Weights of a small GPT-style language model, trained from scratch on English Wikipedia: untied embeddings.
Each number is 500 + 25 x the weight over its row's rms, rounded and kept within 0 to 999. Layers, rows and columns count from 0. Numbers have three digits each. The size before them is the row's rms in percent of the matrix's.

# layer 8 MLP up, 1024x128, rms 0.0886, rows 777-802, columns 0-127
100:497497473523464503530495482498463474512488465485511538498455535529508512480507528534521501503500486499540476480495500462499484514504479473541488475502490485474512488489474505495515482545459540491510497471488506449540443522548520533457482507505512514495505503467493543499495515462542449513494461511504524543509505516508525499494517506521529478523578517505511492491551463476463533487473
103:507474534494506505528529507483500525461502553488499516514484478492492541529518496491533511492505470490492488516497488490457487463480513502522500500501455524511543536466485491457523539514492454483499471518467485473495532467538461562505529472550482476501509490472537519584503474519511479476529497466469539499505510467481564472480511492508484497504499494482486519509494529505467500497537
094:511502487494567512482478497502498504481494472556504421544512477486512470509522529475482500485529516489473545499534500484520493470488480495508473475527465506520516493485486538503491488527463498495473509471493501447504527492493514468493539499530512469510490489482513546494478502491506511522482547563563462516476539499536462539528504497495473531478518534478486509499506468494487513458480
094:501505526474532511544538524496504474508487464482488496518529507499496497482550467494490471518484489508527525538502519500498455477460470497480495492513521488521525510482459514467524484511491515514512476484449520491516502487493519505476499468521491504550543522513484497523500522563418479501513475508449482503540539510499536511481521477500490461501490485471556532486558487485505454526520
107:509473552484550464511499516483490460519470492494491502511528516528500487498570520492513470495517525473493498506500482481519498545521495520481480532446502486526498485520478474512522493487486517507501453522450527468509514507486494497468504499500521466481472448499534489510479468464509532445509471468478533493530490488482556509551496534569481515480514535504478486516466495467509506469497
089:506489519463525502547497494520507482510538503471480456479507521496486512540506475546483473496499486528476494479548502476490537496530494486444498503487444515507499489541538484472519500481493462497497553510500437528528482500490481471525560464458478505537465472530524496501511482521519426511510512526482520468504504535511502493488493494491496474493501454550507541503519501520520500503517
107:498478523461481490477504508501509479512489511543488498490482490529485508466508457479470468474500476497539492494580494475527505474458513514474518498538492472522535468522553519449502511516521489508519530458502448522518514488518550517466485527501521472503566524488509541526513504457503516529504507486478503488489465482503539483508485476543485517549468502500506531485536509514461508514507
091:502521505501528556474474542511481477509498486519490509536507496477488505491446513520499509499503498482512531479505512530518495511484499462459515512485440508536521446488495528484485510498478539526494510520475509477471488505525510430458505481519498459487523494585470527455508498512419467547489505473488498480502526524481497526519519528515511528505509483507537477467502506501503487474505
102:503512478448451566547494498498475518488531514495446509501478489512520502499471541490509505515514470484477499484496495530484534472504513485492546502530514460508536438491509508487480480468471496498467484447516503540504532484511519479515491488448529505470518494522509463484516498510500504529463464530583487495522498525523492477508522488475525500505520486492499518486547501496527471475543
102:513490534503537476470517524521514491514464541536521525474456462510467477483524511522500469485491517484445468490522511535493485519505518505517520511511488500502487521519488506476478456494483508527488473534499524477482492435495530521494511535481521508535485521517522498457493467528522461553489513476446461541492477537531507477485481495492433520517547451500537504485487509496501522480508
095:481509482500478488534483506533491473495525504469505515463530466482541488519529542501501518519512527533459470505497500499496490546497533511502488513469519494527512410535478528464519483478520488473469499450486491493498484481533549496496463471494523473488463532481502509523456515524507511480503507492525480510496515545448489496505444507470518522490521486479538468459538529511496534489519
095:456484543480527476463484440500503462512509523509472482495506491506496498519515494531506494477515546467507546473496484504507474480502527512507481507474481519508520502506523481477509466540502533483491519494482458505495559547491506517505515484512476468525513476492564484491433505517514426475559503509533526507458488505523476481539538491510514523468482504512540503498530500508501500498544
099:514477502508483484561539511527483478496484490497488501472491508494467523477487500473509519539498506462488496498485469540492539515448479473548470507480473503482511492457494472542541460531510495510511509515490539491486531514524450484526500485495521537481577494467459461513514495509458462530468505483583505497508516504508500501491481505485532491520524507501522506486482534521494457520491
104:523519561503513510480537435511501485517456488534503525500530518520520508501507500523521481502482495518503538453469527492479454464517486474490470501547457473525510515521501445436510468505487525543462499532489504510511503515490524527484462456487486510503515491481469477480490501490480501552499496510523526522440510483547518534505494466501458525485494522473519512516489492492493497538511
111:529513504457494479525502488514506495459499533507474516479510467485464498481511470520475490492454491507469486526518489528526513545510497508451541515483500532497502471485531451466533497518496519532553525508502485523507546502472563481458505497503501516509538512502511565517469468531507524481496498504508503533500458526451488473488511470476491535490497451466480512518446499527489526474489
102:502512499484509545540498521492501508529523519459451476469498514499536479532507511520512469510489462474486464464508490486475514448485494506503503524533502433499497513490476557492534520533460553481517509517487498441490535510485497506494522491526506466490517520503485501494525531489493523514521485513500455484484540469545491509514507494477486518494518466433485477474486531499534540441489
104:477520539531487494508516527510515515450507565510479480441498483507506494522483490487468480495535520530496496479479524519513517517530474484508510500528527534523469535468463480506478496469478476523463491499544515490473509482467475473545530522486513490501494487478508533488480475503440454555515507549540503503523512508515508485474479517493486545479536490544491498479468489553514498527471
103:478522525490517515503522497537471499529502490495497466505504502515474466498501457521480474525454525516496515525498535514499494525523452535447515483468539542503537464508490496485515526443472459523529519524506515511455472485520442498531467502506476459503515523500544458488502500474469503515517504456521452516514526489506468481509484499497545515453493519507478479469499524514518488458463
118:496531520536460551478490523491498488523517521510531481499522482473473485526500489514495542517492474497499492500490485529530513531471486512485525528539493461505500510548504520515485462503528467485535515479519527471470453479557491530482490499535473501498474460543482537495499453494554474514506526501505522471472529520538512496457492481481494527538492481468538523471517562485528478517516
093:523516500457472511463476502480511476509509492481464443552553454489519493506481471493473501515492537539459529508500513462534537526510504482509508489491501480530502460514489482511530494537486506441508503516525490499491487515489509471499493474526501509489458472502509540496468469507533514504475532497503475547522508523534538563501479457486504544482507474517511536492459450479490500466494
098:519535479574476494505512490491572481504495512488453469494473476473510493572513502501461510485495486497472484510493508479447504474504493456471470466482496513485540538493485499478492456505505506483508498523472481497516488502541505532467565494507464513461526503519530497518509510491488514537497481524491479524519517481475515521475485511556508529521493485474514505482478536536452467503521
098:487518505482535470549522498496517496473563524541450493506477436512535514498545452487469502507508502475532526516518540500464515501492518472526491458512467507476508516499502496519482436501475509490520502460481505508540491514508520526524488491486487461474504513468497517548520470515506468499528540523495475464532506454479527488518535520540532517512502519515493473499522514483473526505540
089:518537522455498518535567491494483493525492458444483485515460510471499482494478476548508471531525511540494492515517502480479503520510533530450531472529503511501521511491518499540520514460515530482499467505506533473519470472501489538501511515520529513495498465496511532498486500402447499505488497498464497465536524519457503505502503488484523470475465488514520486467495494488497521518512
105:539441545507470511495538503478433522531515489461507503481493507488427475501495471494516473450514526503519459476467484508474495495573496499493506482485526455496493515530519535459479519555464485527487505485503508508499475490458500483454483512500526495485527491514504503504495491509520484503503490530493470497507473530489503531504470503502556461522506488498519530500525456540521518494521
109:513509550502513477526482471489461516477528527513468497482500497460484492470499480541494501507463516513501510472488446528468518553469539498460497502501500514505514511519555511515485510504485538493498506501478504484516499491475522549503514492499479474497521498486505515528497469489503496521518556461472524456544490500456533540471530510514513537517448486489467466490458515540477533489434
102:496546544501472536490520511500524484494498483483497478513495490490529501490554529546509502501490507512500480500489504489472474481483527484480480485443538475451477503543532507476488492466509491499446502487544542420485469507493510520517542494552525489474516450513558484491493477496498535522519520512497512475474482484472521511487525503513482491501512524488532529500549486501520450490535
# layer 8 MLP down (transposed), 1024x128, rms 0.0744, rows 777-801, columns 0-127
107:495506508480496466526517513509516498478494499532474488553540508483471462556499488485480497527466552461476500498508479494499523513486548517473515502534475514530473507477490498461528500494513472539451548557489492521474486501470482502476512476475556495455508485526500474475535510506474545487496487509524481510492506474494473507473508545516532541487434493476487514487487520547521488487522
097:491528475480483510493485474487474502521471450541513496508498536499492489483508512498520488529471526514519491542471507486498476521506468525492529525522523457468475511533503505516488444492537534526539525494522527485497511504523519461476521484506458484524496494507480537459463467502479473505505518540597496475486557491532496543488483478525536471478520481467486462502482494498485497466500
094:487518490494470523491502495533492503471475555392471528481482518506526530514502447498537555496470520530535484497452521505478512514497457543474501539487561538488496490487486495530535485481483515519482463549486503516496465494497502488488469477478493520477542485504455489511487494508481519486499490478489529533502484499520529490509495511528514483519468521498492506512478508478521502546495
115:466507508564523497463442523499495501492487481500488494522507467481479478519470503562495515479518505541474528477467462503495472525500553513485531476495505496544490489497569523481503517523526471468475506492524486502522506517489473515500501500457525491482475500474510508522491512454546524513497514460550505464481459519485454501510509493532515524512512550501476457521465535526508523489502
098:489526508494491523492502515515519531522504527498484454524466478502505533498482483528536557521472463478530501528452489472491491506495467475503493511518533488491537481491508501463468440506480542486531552449490509492472475506515517455507495466486468533529554503487496516478525462547510532490520520473514544498468505486519492540498502491460539498455534515487458504494491517487464491498499
087:497535486502490504445495489487493535488509461556459543502462450491487485485516521534505450482516499482561522507486530511537491500468522512567493493497536500499515513490512476534461519486487535486493499467535558521438509495500512522508437480529532493501501500490488502476497491498528512521513433479520488518480520492504503506505493483472532510520481488456530493512493503480475496510466
106:519492482491523474515476468499516515464520495468506494483476519454510470519505537489523509520505534543515540494476564482497523463525526487500527502509420529476512500503475510519527488468481512524509416498471512471551511489512494515528530494488509477539458496531477478492461518517520520528477479516495516510517458527503460532488445522466505477493530524498516490509521491502483502483489
073:514529491494483507531494496539543489474477516499478477527562543477470498515495541509482510510456540491461454511457480505528540484506455493499508497534498492483509491503516480515494525528524459483465497482554459520507523450494507484506473552498506504508514492435483469559537492501506500457478506542477465500500538516514514497519458475504517495513519527471481498517471484505510491500473
115:529463526507520502460517455448492513515460512501514558502510533470514519463507492564503536502492492492453519511432512480493503501540499506524535487512487520538475478465508484460507497494490549492539491505483533510507536490490465504500496502527456449509480516506480525465466523508523490528546514462521498492491511519466530514503519515524511457487484492518488511502539490520476465464486
107:464529517479491497521506533493460477506486484491457457483487514472559566491526506512514503504473514504519538509513491476509488491463503513487505492506541445530495514531504501533469471493471493502511464551523515512492498510496485470506505516476520484446488467494501590474533534454483483509509463501488522503509470532491484510503531494488527542497544528456462500503494495507468510529503
091:521465525544532487457471515468500504512484500488496481494501525509518509516480468518520468506503484505553533485482520511489523501481508476501475470504477483532494516488525483527491516523501454509470487494526512570523513506539452522517460494497481488468552512500495539442504501517489489496529523501453499469516520501501501510554535515474494481498458468515496551512500443543500453494456
109:516531492479502508536495559484447502519482472539511505501501529497495517519516525524514501512511463480492505525541505467493509505470495500499514482450504512504500494516473504521470535484509511536511488498501508460476473501527483522509503510477531518476467521519460493481489530484440567515449507498488510535526520483470502510465508492488481513545509454531475515474510510412463453479471
111:504504485498503526469491495452501558476555517446496488466516500556481466513474476486444485521522512483440503480514514497498501489489499494492493483555507452520502503523504539499509479536444525513519481491497505508537509513473486497514463526519489501475501510520506510496483472486558523487503499530490522530437456493533531508496474459493527554489512514500540528496467496497482515515517
100:523534518468492518549480523510459494488501506502481494514490499505498518463516516460498495492530479501478472556495478540486499528520520514484550489491549538474504487514492509544499534519532515460510474494474516478506468452521499458506457530503536456505527487515545504491493476501496512505468479481497459501536517485444495496455518556493527506544511500488485492435500477527506456509510
119:503477514516459519483480492525522499526501476448480501519475475540509518504499529533506535515531526514540536488466517515499478469488517524541459491540488524554519502496502544491486463484507477480428447478511438504531485496485461509484503505521485481502455459504526469502505525459479492546534515520508548500508541472492495488478476522502493524507490518522497504495512458506514466499518
102:472477509534526476474520479472491473518456522508493501503479492487501489454502516563499483497535519480516520486469488502468484498485527514536504476509519509500505552498520483541550499486529492518517483488488484490474443507493526532500476469480514512522501563506473463528466513519483490499482523526474520511479474499487482526497525481448480532537509521529503516549453480491502431554518
112:488464496495491472498502491459525526475520461454498490480500512497447489492528508516484490541463463520491461519482528520502513504507485481444481494478480502479520469522512497476533525524493542566491506496483546492492467532506495533454504508538474517498524524512508492464517496507581522477480498454489499482553437516523532516533542518467485491496505486509508517508491517513480505519512
102:502535494499505474498526441550523519470471489488481490520519499428526502504492535449482489508491491459499501511497487499466494491484578496524468531530499452482451501485497466538454487524489523542527505505475558493525521505531526495477530518522488522460489509487484512517529497493527515525488509522504489524493536518480528496465523514474459462476498507495528519512505486456491472507508
118:517513539478512513541511479488501522494510523498464474525511477515551500512509512474495501498501508510494478525526481515466535501476472525514493491491476514458522506532478511498502444496516527504506483539498519516468460477505512559489515477445478453539475513484541536481556536462506492471531526478511491466481491496496513502482525495485553493454502500472490472519423485485500517541468
098:495493487509507525567493532545425500483525517483512525446460522507518526508513534523516476483494460462526494483479488535521441499490468515500491522495448479516491529494486514493477494485499492503495484522481494497477497502519537508507456478475554529500555489498467507480511547495467497507520467507462503511490461473512519461479505547503509473509482528469491485506520512527557489508496
111:511467506474519471454495525455437518480480495510543506512508537506457514498490484466504508537521509501510491479510495547508492489507488515502500504520490527526446507491519485544521525481483502457485507535495455398491517503520484477514482503502523497490529484473462533524492461525531475457518528509538519505461483519518474492506533483509514483493483509506501514534536485488529546530483
085:525466473518450490491464441547490460485474501474527512500527493501512504497496558539525496514521485444502479559536498505473536527469468507518547526491549523518499495514496479503499559498507503552504491506519463497495491462508516485534516490489480523506477482522483475518489498512470528478510495500494525538478494521503440512487487503489483514480492503507490501545453478471518462528469
091:479476509498503506549510509483482486467495556533503513520496472506452505509547516494502521482483465501547537478504517504512540510520481488516485521503519488484513522508469492472485472437520504489429535511503469503468498515527495481548532480464565477486465499497520518544481515542482495468485488507508456504486502495463476545534502517491489515490550453489532528467482500488521487504493
122:484513508518481493527499517479530500459480544502522483512511497518507511505486486476511522505522487480449546532510504496545565516516508529503486428492457555493497506505502469502481486470522547523506486522501467517535482518519485588501528498498489493504479497486547490496501472493438479463502490432507533487491512493477526513527494479513500485513515498474474487472459519495467482507507
091:483490499483521505512505541504488524504515502499551526528495524498494465542479473480473473491477461536492514535456498462509487452514470549525526554471525500497446477543506505457529495501501492522459510500518523480482501501521491483501491475468490487522477531498516478488507463485520539505482483477585456499501503456529512535496455471492510459505504538492504493488509517484525505535520